Weights of a small GPT-style language model, trained from scratch on English Wikipedia.
Size: 11 layers, 6 heads of 64 (1 for keys and values), MLP 512 SwiGLU.
Architecture: RMSNorm before each block, rotary positions, biases on query, key and value, tied embeddings.
Training: a variant of Adam for these matrices, 1418M tokens, 5410 steps.
Each number is 128 + 32 x the weight over its row's rms, rounded and kept within 0 to 255. Layers, rows and columns count from 0. Numbers have three digits each. The size before them is the row's rms in percent of the matrix's.

# layer 6 MLP gate, 512x384, rms 0.0442, rows 411-447, columns 256-383
105:180081088179094151129078114125130141113098140116130108162124116151132130092124122170156091184157139141151098105123072126138119176137106119061130170156182127125112088175089182142145103121144164154112153129113137151125151111124125146115182140151150102131144138029166102114108188068133143128130197109121126099143130127073153084140129115107174082117055174110134147152141158125109101155149
097:117136148129111107133117151157143123092150145116144109170132092142107102143149154132150217121169125106100098121131129035150160139105149038146161096099166140110082098159126162089154113071143124094126167155145124138103129057130147150177127075130158112195151121097106180155151119162113086080106140125130173126144110070123157159162168124091083110167123062126114137130114091150109182141204
107:168138111133137147123165155081140151178136159109154138192131076104141191115116210164148134127198161072164108151164125120138089126173136122090163115183166146149133113175064078165172156123100098158101101115143158102135127127144134117163126125127146086096124116082087181128146062135192123076124083161184108089113164124077163130134096143153145157112124150100149066100139074134107086055093
069:111097127159140146104148137156154109113157137169120095121135119096132131107134109175221113120152111137131146111140136110122106160157118024140155053136119146166136130122116081181109163087103086123163164093146111119156162117129135119121137146217049092138089171130120161157092126168109123174120004113119125156133143150145191124107107108149115096170139144098206141120150145067097083056106
108:119109109181174166142121148085117116172134179122084140140091080116129096086135103139128112149136136155107129180106103182160169097120139119108104140121111174103137118138103134110113083167141088181114157167131134120139156126175203150142141183148116118129135118132054131167108079084140157118179134121123164172196126143147166098107130167162119112095100125073122052152137094056100215126194
100:116181113083074170099154080135129091066136112164163129172113132147184137145140123134097204117176111120192156096108135075139176092127167110080114105085120125119147110137143147148133132102090099154112100108119140119066134126105146120149120050074088122123159115117159091155147160135126110121094149115117139091131143183071144099155100121122115115136134163121107140140163142077085117141134
103:119119119128183170105118101093127085132117133071120129069120121134152151150119054118117124100131152059133148181183142172120148196091047093122131148184079163125136125116080138111079126137127112170095136163151149109148073094100161103149108132069116150165141103134186132137097133126157135121064093143137121128128124156088139105167107153136134047128082110152106136149129136124103154154115
110:109115115079124124171161189147122114097185179164098053063145079122098115129094130142142199200104117143172149183165140097169121099143137150125098148146081119172075128138159149159155137101136100120142114120090140117151137126107110133130124094157158156167139200147162090101128099119126125150177140127102149170189074127103210121166145064178163097140112133132083131125116142116122147098126
105:114123083117126144153135085089167105134080140133130180136166138088120123133162199119094160100096082125121100155167132099116185115159113163119171125142130100205122129119098108136165156155100113115161116139207102097165136112183076145121120128088148166112152131115155153166128101088125155116127140073121117145228129160104124074166186092168157130186162149060144121143107168079093109109174
098:050163108143183141160130127107151058135125116135134131100178151128112094101141112142072140131110124113102163176165137141181111158094124161113113101081137145128086102115148165158158061092118130080068127123129186086121117126137171141164158065121120165113099120173063116140152125124099098037152164187141189176139161110094118113095135034073090094111056184181108137125138144052104137135165
099:135101092176112148144110069130100142094133165094115103125146143132098139147048097121137163117136120121148172119167115113167135140106080164132134105099109156165117151143109111220177145127186137112105125124096124108077099202181096177117107123128147140122117150146157130123097107181107174123136183138160154134148149173108171125156122142118103099107115141186107151066161114130132172092149
104:172132075115149147103118118116145164103141108106125169134113154146105106071130151132137047113085144113191136151166116132180183100105130081081130167152143120126136125132089136191094108151101118146093124097116113204088143105140088160123114133142146139185164187111125101167097126092118144111137156141178080181100092118157156125089096129145154140117132153115150139157186150098111166101145
104:095171113115079151090132127130107127140081130153173136106079137125101117176107200130165086075136086103118111141147155113100165077149070184121157124122098164119060076117143124086144114134098127129182163116140093054127122199195120194104165130148143128100172096066101098105106080142086157092127093120094122081172151159117095078148098161107157147109128122130130137107132115135086176138137
092:148122107132155150156102199120149098092151168029156099162130103126117104075143172151104096143151095104151147097127059095119127140093125153124155198143158107212135163154115129099121081151141097180118156117106153138118092148163189158166176104115076188108104096118143127080142131114124159121166052157119144155076123154143058096104131162122085093129130128033130170127106046099122137133147
102:152174099165120176158080111172167143173202129103114114086149143100106091156084075174124102089202115142125163084140143123101120100153113164059113077091112113108112062111136109120172142136106153094141154138131110108085161137147138143154107130107150178082093104111199123127173171175141158132128124116084169180190123202112178082082115128066178133139126080141166095094121124120116147132135
102:090121124140146185118130118133137104120171146114145068126122140161104178179142147148145113103170150130172139178159129107083139070110030142115145191072115170126161107134149135126082137105125077122086169133187205206098135159116122134154155087127175139113164111177109078103139077098059130096078162057076123141210103146110112132105099041138106131091202181126135110108173088115052142116210
098:127065113117116151180109174098120096092127092083176094080148093125042124144154128136128122101086128143116171150126113117109170110114130118090137105121128128089142173150142145116153159100136173166091148126100138163115131145112100131176142102185102116145180054110082169121115104188122134123137130171197201157168150151131139127133167145074164051129091118114125086147151107057129152149103
107:087142079087144185204133101132131128175100085121119179191112147153175155155095188155132161077133111168151171151133111157116143147149082073117112118122144148132152138160137110169112100171137134111133147093147114087125111133161119149185151122099120174126133139091111140132149131141124184107142162103098110138139141194156129146101189165188092142145165090150197118103089078107073163088133
101:184149115159093175138123091102140110135113104151173136146132114106148116139176126124144079141187102024096105114175126102120161144105120137079149204075115117081163132163144098110194085143091099131105140152108143157127133173057119092122154084121133137150083096117129195116088149109147174186186135158121116125121114160093161097146167079128153067095129138199145154163149127108107128139117
101:138124095133142128126117162105147093125165144137099144164151122137156154141115145145107156145128111079166136143136192167144120157169122113100085128124112156162131081141072175181169150156134187116153185124140149096143152163096192167139170113122142119119120121110090121114105156144219113118119090180105128190113102106114129082107144132155120099125113136128102116119131156180122159124151
070:109134118164051130155118151105144140162212096063117101169150136118136101114133127130151119120122147110132136144123141127144168159147075144116118174102091096146154118112099104097127125082144131220110170170126162107116056112146115120161129133054108136127126110181145129107099121201188120103168093082094161185135075135157142116105132103130128109187064137045166159141092128126120082129135
099:108153092122160133106142152053076157115131117127102154142173067136093159132096125108141089097097157158119193069083055174157093108135075155132120130181147160098136121116177165114169067125126114107104087162091123159130144157083101077102099084185132183082140083157095126123164082089175112160174155100139127180096134165139133048102160056147128125057086125091093184164125123130123104133182
104:116120127105167131101164171141126097203133082157133136146148111096126107128073121135146113155168125084157108138150163119127085145159110104182162043078131114126139100112215121196126059102135098082103150100144082164158103147144167149197139150128090111110072166155161143125135093194145151118123136130197161119122124144139066126196137138107167129133094101115098099104133112125142174142055
102:088112117128138144138158149062154103156128128158107126193099143075135152166109133164152090073128096133095119085075079116134058115129121134131156111133124091139125105122116120121104047226157093135106149154072153135078193156113099117167117090130183172157154151135127140110052103064101091109107140101071155180123082139108129109205148129152145152139116183114089114154142110124179119074184
073:122108120143101124145126098146157082155165111091132156123135096106144116174124117152173167136122122153125123142096169138150140137113115087086120089063095193094115161086107168209092239120102145157126092147103147128123107159120094138083163097142080131119135083138121074101140134176103100096166139105084141150177106121098233124152126103089125087118125168138110113107080155049108165118149
091:132169135119177129171157123168140132136159050101097170142156136137162136149121093141165099183172229064103100126132087185116127166133116119158153140144154121114163165159101118150154108076154151127128149121155178160148150123164129154127100077146122132148066123152094121139174097048166118125084130125098140147059120134157126092113144102107126132118134138101160167096075175095122137133073
090:126140127148080115137094146071122141122178171116102105111126080134148186098100072144169057138193126117123106173095109153162113145164175095065165101108092133115115175088127177127148135157121150182171102157123174161177065102109136146161095097136115106119100133119128145135120064124187139110156105115148135140104125169146152123098150113132115127150133145155149121139149142157140146159108
101:137125099168124168149127151156199157122102146097210168079122095107180115121195129126135130102162130075128087111116195176134127115158133180117134097140180081089143136099083099126063178179181106128089127160161120081121096142149170106081144136143175085138165095137111124150091130131137110108172137131181137151124129131146102098145138084096207181104160173110133188161067146064133092165131
071:130156119176105145059152161146085178101098099096098122103129109117113166087082173143149170115128156140144125140095158082128196185122176110077120123142102113104178125177124170139140108082087078125147140155141064135168133172135159103145170158087149123156142146073182056126159097179086064174125162154125123143182115173117119094169127162120122082100119147106161127188104072126097138112111
090:153147127109165158095128146109155114114070141160145145110154206166129149103142153119202149133106151116164133127123129145102049120154078109100103161107150200118093094122172101139110140116154127160181145127123159152110110106139151204130114189131138135136053146137119108088104088178177074142093147148167123107087113119100114105160097096073078109100109147129162135175200126133091109134078
104:120125103153065153128085116097113139133151114105199108144123173106171139142205082162086143081111150110170115115143139132147117175178088057147067126112112090150127139117103124123159096165101057145120125117168131120150198093202118084129162081046111137136134136102113179121100120121176094116130099153143143109110115148112067142106093166089122117140112065189120180151174137119139198135130
101:133152126104156135107123157111118182124106180098082142151096130112117084104113082157144126125174175133136125117159153109170170137147135120167133136044095118105072205177124097114142108124172133076142112141061142133129132150137145172118113128108123109146119159141124188144104110147138109100164181127124139108065154142157168161119085057173135138140186150143136104156104133112114116169092
104:186138127082079161130102079196096152130104115142125173127129184149150144120203209135091162120151158108144133151158082150133162114086093055134168078119110089140170186118116129144087142098150029160110119151123157120147128109067100148132155028160188119107114149146146103050131125175135162143132097095137088085109069103193143113102141164144100116148153163134124133121128140127089177193082
101:115135075146136140085093152102185166116151116154116147132095157125084163125122138115129115139085076144154047145103128054153177149111146135163068158102132137107192187140080097102111180094131090142105098164162123181142095094155143155141131128126162116105080193187148130122125116135125116150121143130141161116120124114157147111132135140129200128143172157110187121114165145145125130134076
100:162112122140130133066129181173148156153131085132155089117138146138089148127128158145136091151141075124122115104129128152086153191106166112121146160099103160132128150131094131197169123129133111138156103126144160106119087178146135107119073124128076204197106082181109106115162138153138149096153164149072103116109124124145120059149125095161156100126077128117165167142147099073122127109156
103:165202101138110139176099095139145165187067104123140128192146180116107104092209091110149142119121089170072099112141155095195197196189143102179143081093137100122115109131091139160179146089139140138059097092113117089079186098169146135175178139147103119118166196093119097120127160130135068092099089196164081134101141147134084127138157159095153129173140106124113138132186128101114108128144
092:107137124090125145153163157167085192101084110210114193170167102167181137109146137159126152076121147097145143114139128150121147034167049126163177164165098138142136157090167115232117084130143074162089086129071111078141114135097118107073105110120143056107074212137090104144152145107125134175185112121123112174121157128177094131173172106163089125150173120121091157167146131128097139155182
# layer 6 MLP up, 512x384, rms 0.0442, rows 411-446, columns 256-383
104:130166129157141132126102078113122099104088142110061163224085117136102139095111159103152120135106158172103176168142102156094168127094220173124156174171203092151095123171084132163099131123107140129100161129119125105091125116174104149103125187092126153100135113068077120139131117110091157174138180140098127160197110170161172126086102066174117134119141127148165119132080113162082115072163
100:171171110121143116113144145149098115139177086147077109075108097085097095138139125098112182126138095182145141153127088185128114145106120111136055108041104061168106120102122140135158162137173129139101135137135151119141135111153146168143105132113158104166157051152071149095133058112141103088145108094110120146141102131167124142141153109104162129124188095137148123125175142208129120122165
109:081176128115090146101115121132143099095113211165116188087129066097182121098168172159133081137152216180096079170146126186143154186152040120094175149140144168094130147096077118135174148126122085109139113127135121142117147094114172146050091108129159076160135121072109145152108067095131073118073129155153069169161146136137186140128103154129110152094184098077157096159131043145106140114142
079:124103169151160106126165091101123089116135109157105130146157126124147100092175111098121101162116134116097130091151103159064063112160119130187103119139144152099089138104129029127136117131071152115175156072123177163099148126078127135124105167164116138127130109119140174141146100098123129168084067131124103133093162109067121155129112095124103125140186126128162080095143183118175093090117
103:148152154132116116135140138114108149116157148122169083138103048072151148119135182077102156089075124129115119125184105114107174114108101157132124117084155115190102138080156115142205140071095128125098133105126131115140128128148110148145112132116122191092073132135130167098137093158060161121143110132167099133198117105099118119137083100131076130134100117178107143111088144122086162156163
105:122140124093127130127148106126081209127052168091090067077124070101190141086082152172121173133099181146153074097134085177140105106158104067102151133194143138158121189053124126094096142138135092151177104107106076115152222123094074102113158127113154130174114120127120126123152172074118177151165162139068132112143136097139151124145082158116144109120101130116107126172114127119119142124096
103:134087122152107123102103160136127142122128084164201111164108157070113114179118130124108111142168142115066138139081114111103093136173146121183131171179148024100184142097071156140080168191095108084161099117142134103111151111136114110106208090105136174077117078171162187063134194123160051057120137123072100110137145115165109137166102132057085132173137087066145137142132087152106160157161
103:108169099087179138123182114139164181177120134120136139163096149160165099163105118145074146165152185081166144091115111112141137135049110153146147089114147093125101128155097178123115164137164075152147112126133086150148114181151163182103084092158138112107139103089078141172126129163185096161113116148112126067152182147142159134061100132125093119119124102139165130121146180144119159158103
103:138152149129119148073114161076082112148078168088140111116088132100131109086099152157172175163054151093119129161096158171124164143115115090093159043131107187115124130165125148157094111100178102107064170104072125112110170119088136117156190121174149099117065160110148160127142168190119131133110110117179146074109180134149132132126062125096144108116129137187118099112112126153147167146185
100:118183123167131129168132150162166095163146122112119168079183142147195098143153165107139083149125138114203132130193173165077109134177154143152121146157171126079062090108085100153120187078139085144087179098147161163140102077095126128101112187127106105115085131166165092169166145121092140179128149120086165102156126144168123137085089137107086120162116113138113125125116128148132151135171
101:151101095130164123070088139096162173103139170133140160060136121119132094092164098115137102140128072104156118124114096113199112135112142142164101130173159103156145152148141105101147147144133125109178150113096120184178087123115120151096162194146165122157078127129106051111102140101111064168120107102199104160141109090172124156116148119080098139156100108155128107117153172136139146113117
102:107092125201090123147140121173163155116125150133137146143146128138164085108154105100138113143132107159100136134155090114160116103112167172133140139166102141127126115106158103122124147210085114104164116091089078114139160109125122207119126183199144179112075124140115073113134077124094128088090165137084128147112114131157146157089113140144103205089121114148089126081150162108173107114084
104:104138160094115154119106155171138141131108146140108081153141091143129121175143095082112104149143106129135122068167139115125117153102137129070199073084162142160137148130078148130097170162078146143039120112142202221103100093137145050061122083181171137160112157122096185141136113117140167115083081094163165119107203150136153208160151058121081148105118139063126128144135069116114143122161
098:128128129185106134169129118105124105149128073188057134173112132075094109072129061131140183123106100179078168103123140107111113158175165124020180152156175088118179069105140120194116151162101119088137139141153085134065172106090141148165102108150108142084086128116166116171146132157096150109074123128074112130143096119118110104119110160129111135144108138112098160119111163111121165136082
104:165142109114192135060202127178104165196068099163142083142114136178130136090128164142140147096136121117192092128138154172090133102047108129207170137141087163122137111119176127200125162129159153117151129122154147176108190105150113109077104144162156101178162114138112153114129178096074109118170139109165169144100125159163129142109149152093068167130126081123181135110164163117152104112103
108:146157136137100123087075149128168213131064109121102104118125140135095115132152080101054106143100125158127109118202102127135080144138080156050044179096104116097155143100139153082133144142124127120169110130136181102128105116173154134176166133085140122121177160080117142127100157131148109110068165119142179150152126122131183129161087153072163093086164147100152179109117159119131151104121
105:156160137130122119116097132150152162085053121149128155123114091090156141201083138134115152115167088162120081083102104147128058139100121114169127094085100171105101173127187143081102159146149132108128139102090153108119185148124115155077124143118157122088146172169132135148197116106160066148115183091078162082073142131145160132122155075152096101152119186164114111154115106140131170154156
102:106145118103121109139108112163139100086163166061047117109151175155155116082084122156085163134129083183160102054175093110119136182086164055123120121147221074116158060107139074192131089134132146112152155144107112078105198102126122154168102063191106184094154165056159116122128127161146088141075180123113110102080156124113126129121147118117144140108154066117133088144164154130139134162144
101:112101121081111123109083200121143144121166142134129082134077153106155176115105108139086113105129108117200167092118153167131050139097156166122109050145182112108157119087123190132098149144132125126155135158090111128099192082118165118154137125129114064117137090127181166137122093194182145101102181172139181114126114123145039134161116126192037158088119136148079186146176157101147181140127
101:104130122129180127089149158090083181181137063114135126116122121131166116156139112101087115159088087098142133099144086125125079167102105141114072110167096150110140107051116139159165108131119159136173198121171139118125109090110128126115099180095163101136158080153187144116119201142091078163129142109110154043087097122086124154085141150095063127144173114074169103084139146123103117132129
077:134123104086144190085116145190114113105084165137177124116104113096090234167107181204101131117113093144142151151140127084150111141167181081077132026157110112130105144188127155161081165122148095071097083137191093144113156170126134119138198134177088149162072166091093128141137127136118115111153103188156144078129161166166114102144169127109131130156136141171113162112148083093092186137090
099:166079124145110140109116138099120042082130134115155128132113135134107087179070166098136141105097144075089190123088182162148131148106122200112195114180190115162119121205134150184165106088091150176120125117195125144076130167155121117107156102145103113204117092166141182206183124126163170145145071101136084137146138131089104114151110114188122110121103130149162087133202130107141147154121
111:117157116110100146164160128138121119157143133141162065080070079127103072084139163153135167109186129086109063137143122160160125199080062097128088110161132088179119111079153098160112132105095092086118148187094108183140102086140060118202163103186098083167118160128169115103153138127164137184115133154165165132064158163151176116164112087130167138099112118163138126183112105100143131145090
101:147144129143076136192110113092160140121110122130142118106118149158113178168116129116091111085081154022125099185099085127121161107118108126108120123086108098074120101122054132111123137155089134082083064108113178149086124166106132116108105086097105171110158170223098121109083143096146145127162148073128129135122093115155166138183091156093202068161089184138143084158108126162128131095171
079:174101126112111169123135154118123124153135131081130055158139129144084208118087186167131118083158139141139111143169084054122098098192117168105136142163109121179170127201108118091116105081155102092076128143203074125154118118157179144181112145126131123119139213138120152122133084081176164106099108127101110096095144184125087092137159155168105131140143122085205177108129047135082146099103
094:161100129076171182064155142163112116077182115101131158122133129120112128182141192167167104155117132104137149228090093119118134175176085116093108142157089117130101131172140136144108201041127118165190138127154114131121132148058142114138116115132089094177099142105148160094140139121107191188124107089131170105169117138147086120066178106103107191153075162083141179105127102136088104105091
098:066140127085104130109119144159188169110114126124090133164173161142141122115123139077152166106098123130135186158111072098119132152138063147164142104124135106112142126162127125096137120106101110198115104099150188121147122126122161109127173188118183101128174099204084094091092106098144144101153123111112114136189123090159120186149181145124081113155097130149107035054115136124167185185175
100:148104105161132114152149152169137155142176115091147125175044142146196141160074124102090164123084156125150109074110099082131158086142125127203065095160153103151193108094085096119104167100158110091116127124178129119124123084132187127126117169158157150091133111077103108145120161086078120092127163093123136099145149110157081119145099089131129139176141150168131148108165154070149097124165
079:125116111054108163156078144127148108157133125159164108125121126112152139160121089176169122073157076120155149184166095111162132118176052090137171089097127124181079109112128107166098163112156081113093094131176147097110086096141106106141147066151113113130071150093081128126112084120140137088180045108130195153145087169174139104089107092167167133156072138108116155098125136076123099107116
099:072075138165161132156121157076149142199138114136125081148155112068122073171131139124135127171060111170104105110139106139126090129053104100172128146064064139136144089211148122174173098145099105139159096136198144143191174146111125181112109130140131192178097142110135144133179168097157171114146129112159089130119110129105127122110111157127115130066105116146155145111198146130136151082115
105:093104133155153117117095143158073181112185106116120088118138155136069135107141148121139129191126116100135081153192141118115139163118119152154125159144124163103103116187129138121098102125124101158113057160164110131118178127132161150154156094142107124128131145064146150213175120206139138132068091152181202103096113128133169156188179166076120109158152149166143114090125129123137147094164
099:157199126180109100112140084169078155179136152156110153118159119071175118137164134075115093156174139084156050123064112127157072078075169130144115173119117056124111143164186108126126124140118161064138103100127125137124081174130114146130151138161101168117179159071142107140113188130094127152149112044105162102183133073202146124089086089114171170047070167100178154132076097075176109150165
105:126187141123069142145122093164094108129118191107136111115111142112146078087188113149137152086120151136112136152122120106107129149083109089147170112094131173152122118096159123089148041153101130108145098132161153171098071110153141122167202094185070128162117132095112157082192123131114152060123063161105164155129120145151141127070126095154202156105106150140092144099116120085130123126125
104:077093159018147121081116155076095125097131126117154112130097050122122152100179125108127115110096129200080129191081131136136133122126143086151131155131158152107172099131116092116108141155155126129095113102065112151162115099146114132128148139125152082147131147083109135142134133107063094096086123108102106137140076128158169137081127171127178092132132170157147145146181169176128141090144
100:180118136124203123112147135116137148143140076058134111149179150094163068108114097098171100109113154107088149091130129119125061111076129113105150086140126137109150158167199096124104187150093090081147131161143082101095193091085144095135100146093115135120123139141181159040130132162140116150080101160081152157053132117161051109156117100123132144144104082104089153110144120155138110127093
091:111114145135172105166157131102097142097142078115176110086136176153065101162115157138112107094080170119133057116170172100081144170148165084116185134079094148142149099135146147109131093158105181091095161122151148107107139140158104180169116106125143057139207192140125219170138136106137197094166149129110125139165137146161114121125099101135128086100153114122150127085178109178125111159065
# layer 6 MLP down (transposed), 512x384, rms 0.0441, rows 411-446, columns 256-383
106:095147070152171103168156121119190083161085135159089105119159121156175149155089117154082106137113148119154124207085105169198132130083166080178079094151172116141171099179093128159119143143129130250154134138124182119153147139114086116161122117134121138111212094138160141113103071125128170141159154109154079141150156197136120071154122099135137140121133092149093060089085100167139183104113
097:128150073095129236111083135103149113130098138156175100105155155124133167134141148102127102106127100126138182136076164132125137136153058127116166207174151095115109073099083165176177106110085144123130109188175128123151109132140150171130177134140148173114138107088094095094131163162109099141114141052155153144074153164037168114132092135131059097119146155130151181116155142088059111093167
112:114112054091111064092133156160152169135144176120108143143081074130118149179106155096118078145170163159032131193139167133209127136157089137146123154148139169086146139125113117237122112177094073134122108104169110100156160111121121142100125108084100050109177135100153154136189075131134143106101132121193115133099116149110134141138129140102123153150192079089130122121169093184126138105183
091:107123175162135025155131067140083090118175112169068157143124162121146110084194101069082125137166145094114147054110095165098122139098126123166135169131125161097115156100147105115176144185089094094169137066092099125120138106080147105145148142140142134162120091187130122149092144133131175105118117107159164134121161081121136120118155172101185177083158090116083117121115138136178092157144
104:169085144103136022099135129138134194120143109117129071142179113071159168115106122118081103112118142117171125127157127169106149138116095105128145186134106133125131153142215161080155142160135108117117138093111099136149125219047128123100105068172165116121113134119200161165068112111105116112126114086109086158191157139120117182157150168138117139125157110062109159129126109142092131101175
107:107109111152130195159082094167079119160104162134071123135118061084122170122136103213125175137122153105148094064166097170168173102155104115122088094167138096138206188073120142091088135179120114155118098111112090104142179128158085141078163094085103103175102055145142138125161190099104148133130137127084138068133183077117161182140110099105121158125097165115083195128187146101130138122113
103:108169130126150239130145097081119109111138121134097130135125176116145147115112122117135130130168178137125136154120158118023156129119156123143155120173109145095159135203133118193093139113134165147071158142083116098178175114108152077136119134122096134078144143174161163064034123082145080121084107194152064128148106166144125153102150163139097119166186097119104164164128160115098126155130
100:058142027164145152162144104159123144195109142054135102132159134110088147180155116098092131086142133154120167060105170136146142210124142139116107101096181140149161154091136116113110152152110116109178146166197129114187140122135119100131086089087105136126085110128117139090162172128137070170107106140120142127141082127178095109108124076075093118118132101154129081160164154158017098146157
087:119152100161188255122124117062162126063163175153150121138197108116171114134182100098117165078063108133224153179072117085081159091132140131112075160149113098162139147090144145118089148140077162144150102128165103123090120126117080178090152141131172186135137140120154146150085152145107099124126141126141137109149135179076135112113176135150115095125127164119143101126133146125082088125178
097:113110112167167184132152190095183141144135102118168154123104090127130135160114171124147092128111153112062142121128098112132115107081165135149124124092126132105109097138146114110113112071169167124134192103169049140194101136149138099101120188152111145120171161124141140123165140084173062157108171047138114111158102120111123120153114096097109143120130146073125144087097135133040172158144
105:164092163085182153136110143057155132147121113133136124160077151127067092093135130081126163100156104152123131147168127116180123053074146130177171062099125177158172128179140192096075111183142151148145046152133102129122095104153183121098094148160121167093160093128107097094133104081126130176118124167171204209128073069142138189135167133132106160131131091178115159091102138081081166114129
108:127151211198117080170127122139120107087116162143083092130099173153167088148153114075109143092130122170056190123103142069072103086091139127140164152130070066162097142083123129151146112125125214150159141130082126085125105124121124146197184106110150110110112111096123096140102148115141097139119132139090135092115150112186132163104077098149155097107078137125156081093057178140116095145099
105:122136162108109103176088132130128116156131113101116149108133089133119117133121129145068143135191098095181136147143113080147186076133085143129049142123149119129106105133107136113107192162086143131128129140153149135150107063142190128135097207118073131140066162114178097125128095117116178106102168154140099084124236229114172157165167114100078132113151118112113141068112108104092148112125
099:143126209146103063179163175172159108153170149080177116181152151162115138131075090086116015124145132138075096128111121196108181165103116077093088123121115145167134112138103138145100139150115121105126186127108129121118170204162180148147136117129111054184112126098148112166076141139125141184122123091175144144152112132104144125144113133159124101158090137077186094128078096077133153092137
107:111157051143130239043101105124132108163110135177099104133154087117113144130106124086105120102160132124131175122129152138168112124144143149192127127197123148133125098092191081122150156141116125125078038094137080141197150163143133136117099139101099099103117101136181129105094170132044127170180166130149104107172104029161135151144145114105162145116149137102155173082071136138120081108150
107:125116130140127082104097102127152148167106101096158162137133185135095112133143125143147097160091133164169119059193113104124068134162113182070103123169139138070120138126076155148077081181115144151147110182076140093088096109104135165148129124136136137127126172083125104157142108133091135139144099155175110134148127092211166163122102128125129189156069077096126127095074130132129091078131
105:106102166115143109117125154125119126134091127156150166067141093143152167140130177136122164129159101145161087145151184097131091176133134133194116104096138168111132152079138131112136099150200093128146098065106176142150097081112128089105189110114092152137143173161141068144129090097176162101155124113143150121180120208146099150198124147130157112145138154180101123166145122145085132124089
107:178087113054085255129148142131119066109099168086148134118112117102136111107087112065121182095143119107098108118165084158090116127074091188080130121146175110116162159131191140195121144079137098078089169136104166150134156090145094139093107147185087097153149167136152136088135154149093092162114130092126158119150095124097097126125150128091143162078154101157072126102127098134124090128173
099:157119230133111076076134115091144093097174135167125128136144099092123126131119080097120128156116166139113084116151180182121140224075133139122081092113116051120120090201115111122104153166105146143153163116097151100110156158110178148091131137091155163175073082102129198148118165132130152143146131111163143059111131128107109130146151133115142138111109166142176155140131117118151119106149
104:156100141130098118136116175153118115122138132134096161094121124130142151167115142090136121171139116121120103094070052123136102115103121093149100142087082136142154160097183194134121116156054163135135116106134131159125056069131122117146057078153111068143165106133163163081148078099105122153086118136163112130108179182124149158083125092129126123205133124132118098156105136080160137112125
086:101095172090124179140120153194130082095138174133145077131168123104114189163131139191141138068143118171077119157126185081153096141157185076101166040135047150100127141153114155126105190112197093154101121169158109098119104164116106108112180078119123150087093161159103110133130138131163100127129100099109178177115157097104138115099137098143119078216121158099120120180163097115101180129125
101:134120081111093060157131161115157103054114062113163105188094190173142073145116139083133087116146105092114125048131154150152151159053174090176110077105136140135161116047148170158105126110151085087121124142131131086117083123100130144168094118135161117110177100156134118132131128128104169181110075093094098087133131119139087063177139152118143134091126131151158122115151144186121089088076
105:083166129136124044149178144130114161106107139122124146098083140105150092116130142178148162167120126100102109142113128150140147162120146070151094107041135110108101176142146143187137164148114125087120116110073127125170156098085216156143115129162103186119143137155168150147199126135126158169164168171188175055105142178169112103125049090114116130144146088182101111158164127152161166155109
104:165106102130141086191181130131097129088099088168104131082134089176112119137139158089147138126099145114136127141112120165144178127169064105135129188124150134131105130124158163085153118141150113147121105142107121125139165083084098071144142132121169159098167105176184096137190097110090107103163154151167134135174155159116176104128192163133138101116113138107083087056095170194104142148101
087:144101132126142139120077146095163157154139126105119065134126125129133122119105133094093138085155129126101092143186175114114103135127183151085128154131096150139143098214108138123088106031108107105133164142179046099111129155116113150109148167150149134075170195160136117140076084147139159132169122169174091079127103155096144134119158113125067105184096196112146172082161081124109103100110
097:192179098052129214134163104102152119162137140129096186108172142175155124059190071159177108111170142153103105078139090102135140125112118099119189112127130120129114127140134140073108083112178144128145143144122093138108157119081109155089102129149139112109121142144152125101144113107174073144132123217139110142120152148162126093110145143115184143147172125190157186109137105102138152205145
103:052153180065151190132079176163120173166096134109140105082124146157109126106142112090099081138145083104130142078103116150151110123131101091150123086151154107149138167113130150086135159110120084139123112059147200139134176136068148153169115131077138122146121135177108073127142141141110160093092153148130152104154102156109154221177104178129133131130094166123117133099099181146082127130095
096:160117089175156000089136138155093100159178126129108140136187132124146179110115087021129173154100159109093093108125078081149102072138153182090101121137123149142163151149095137122131171065149132127119149122165148131151131144137173108071164127114117127128171152123069100126143175088116101125124089100094156162081110040128081124136098158111083126146133123110145112100104224079204092151117
087:109155082141129191161138138150195138169137153141153079132120073142083207145158181156153134092167134165151156154118135136181138185136104086106169105071103100169091114101145141152092129142151091112153186118202143108109082127168163091095174094134127094156081181122107123089141115150134079145148110153151146078106131183171157089148140162139112144102129202098164173099094079112157115118127
102:139183128119072141139102144176142154121083093102242197166139160120122164142168105102118128132125179191141134141164131131103088166156140166112100169149132118152107119153109110134088130166105131155107068126118119098081161104128100138113118133111146118046131181095164097103142126091216131124087182059061116149107168103173178137184139151152117174176080116067176080143141145147162082183096
109:129102097147162170095122103074119171145113100111134116105051167185113142117146163124154140094107098092159074122227178112110219101166106075103166129155128097131144124145122175120115124132144077084166113151172103148093140131149123110136109146104180160180119100117109166194154120093130124103136069158139176205115191140126139116148122119125030090152159099147114104120135128117089130121157
101:156073202104131216092112172140171107165157172173128140088193106152150151179107144145126192138093099111043154149119153158101125097146148149151114206144116100105109062099103145133126133061131120164162174098173171172135144098102151079127153104093134157120087109075149112106137133139099092142148127115119171084138121149137146156133141155170112083129145106178183133109167151102089145122142
109:196181095105075092086126124162110133134075172069156150100085158174164112101132172104076154157087144085131109078152110125126203125079116107150069142136127144120145156132169105101106123136144063110037154143125124070153090113167113198186172113144146122056123168137112079162143134144134103103152161147122121082092105079091125133147129146144106149190110147114120119089158125122118101150082
105:064158138126121079122142101137151069139107093124150099115126082167098147147117132157152106044123123123096156131138142160112122121186113144138131103098124075157151103157109168165135144111112098132169155142132120106095157127069134149135096156142126183142124092098127198179098143102125157126108072162091101165145156140119123174128156111205158111073066174173135148115174124128155099089132
105:106142139140115221159134110175170091089090087091078111138074187142187097208151185108163141130111101103138170141065110156076137178156167067145146171120092080163156157096159128132096127117167096124134165094139115123060152111112165173135102133156129122123127149110182112138116149141122076130099124102189100151123204112156100168167059095147124169141166073098089102155173128162146126135123
096:161103093105194197043136135128103124160154151084144133098158130150103106183104072117147194093128091134101081132095141128117141174145157152086137145115165174032087143088115167131129103103112130215107150108128122217073137154118078114115107117144111182174116087103116179110158052140121150116105102152126091138098115124101107091077169119167113114096163093187080083111110102156080126146211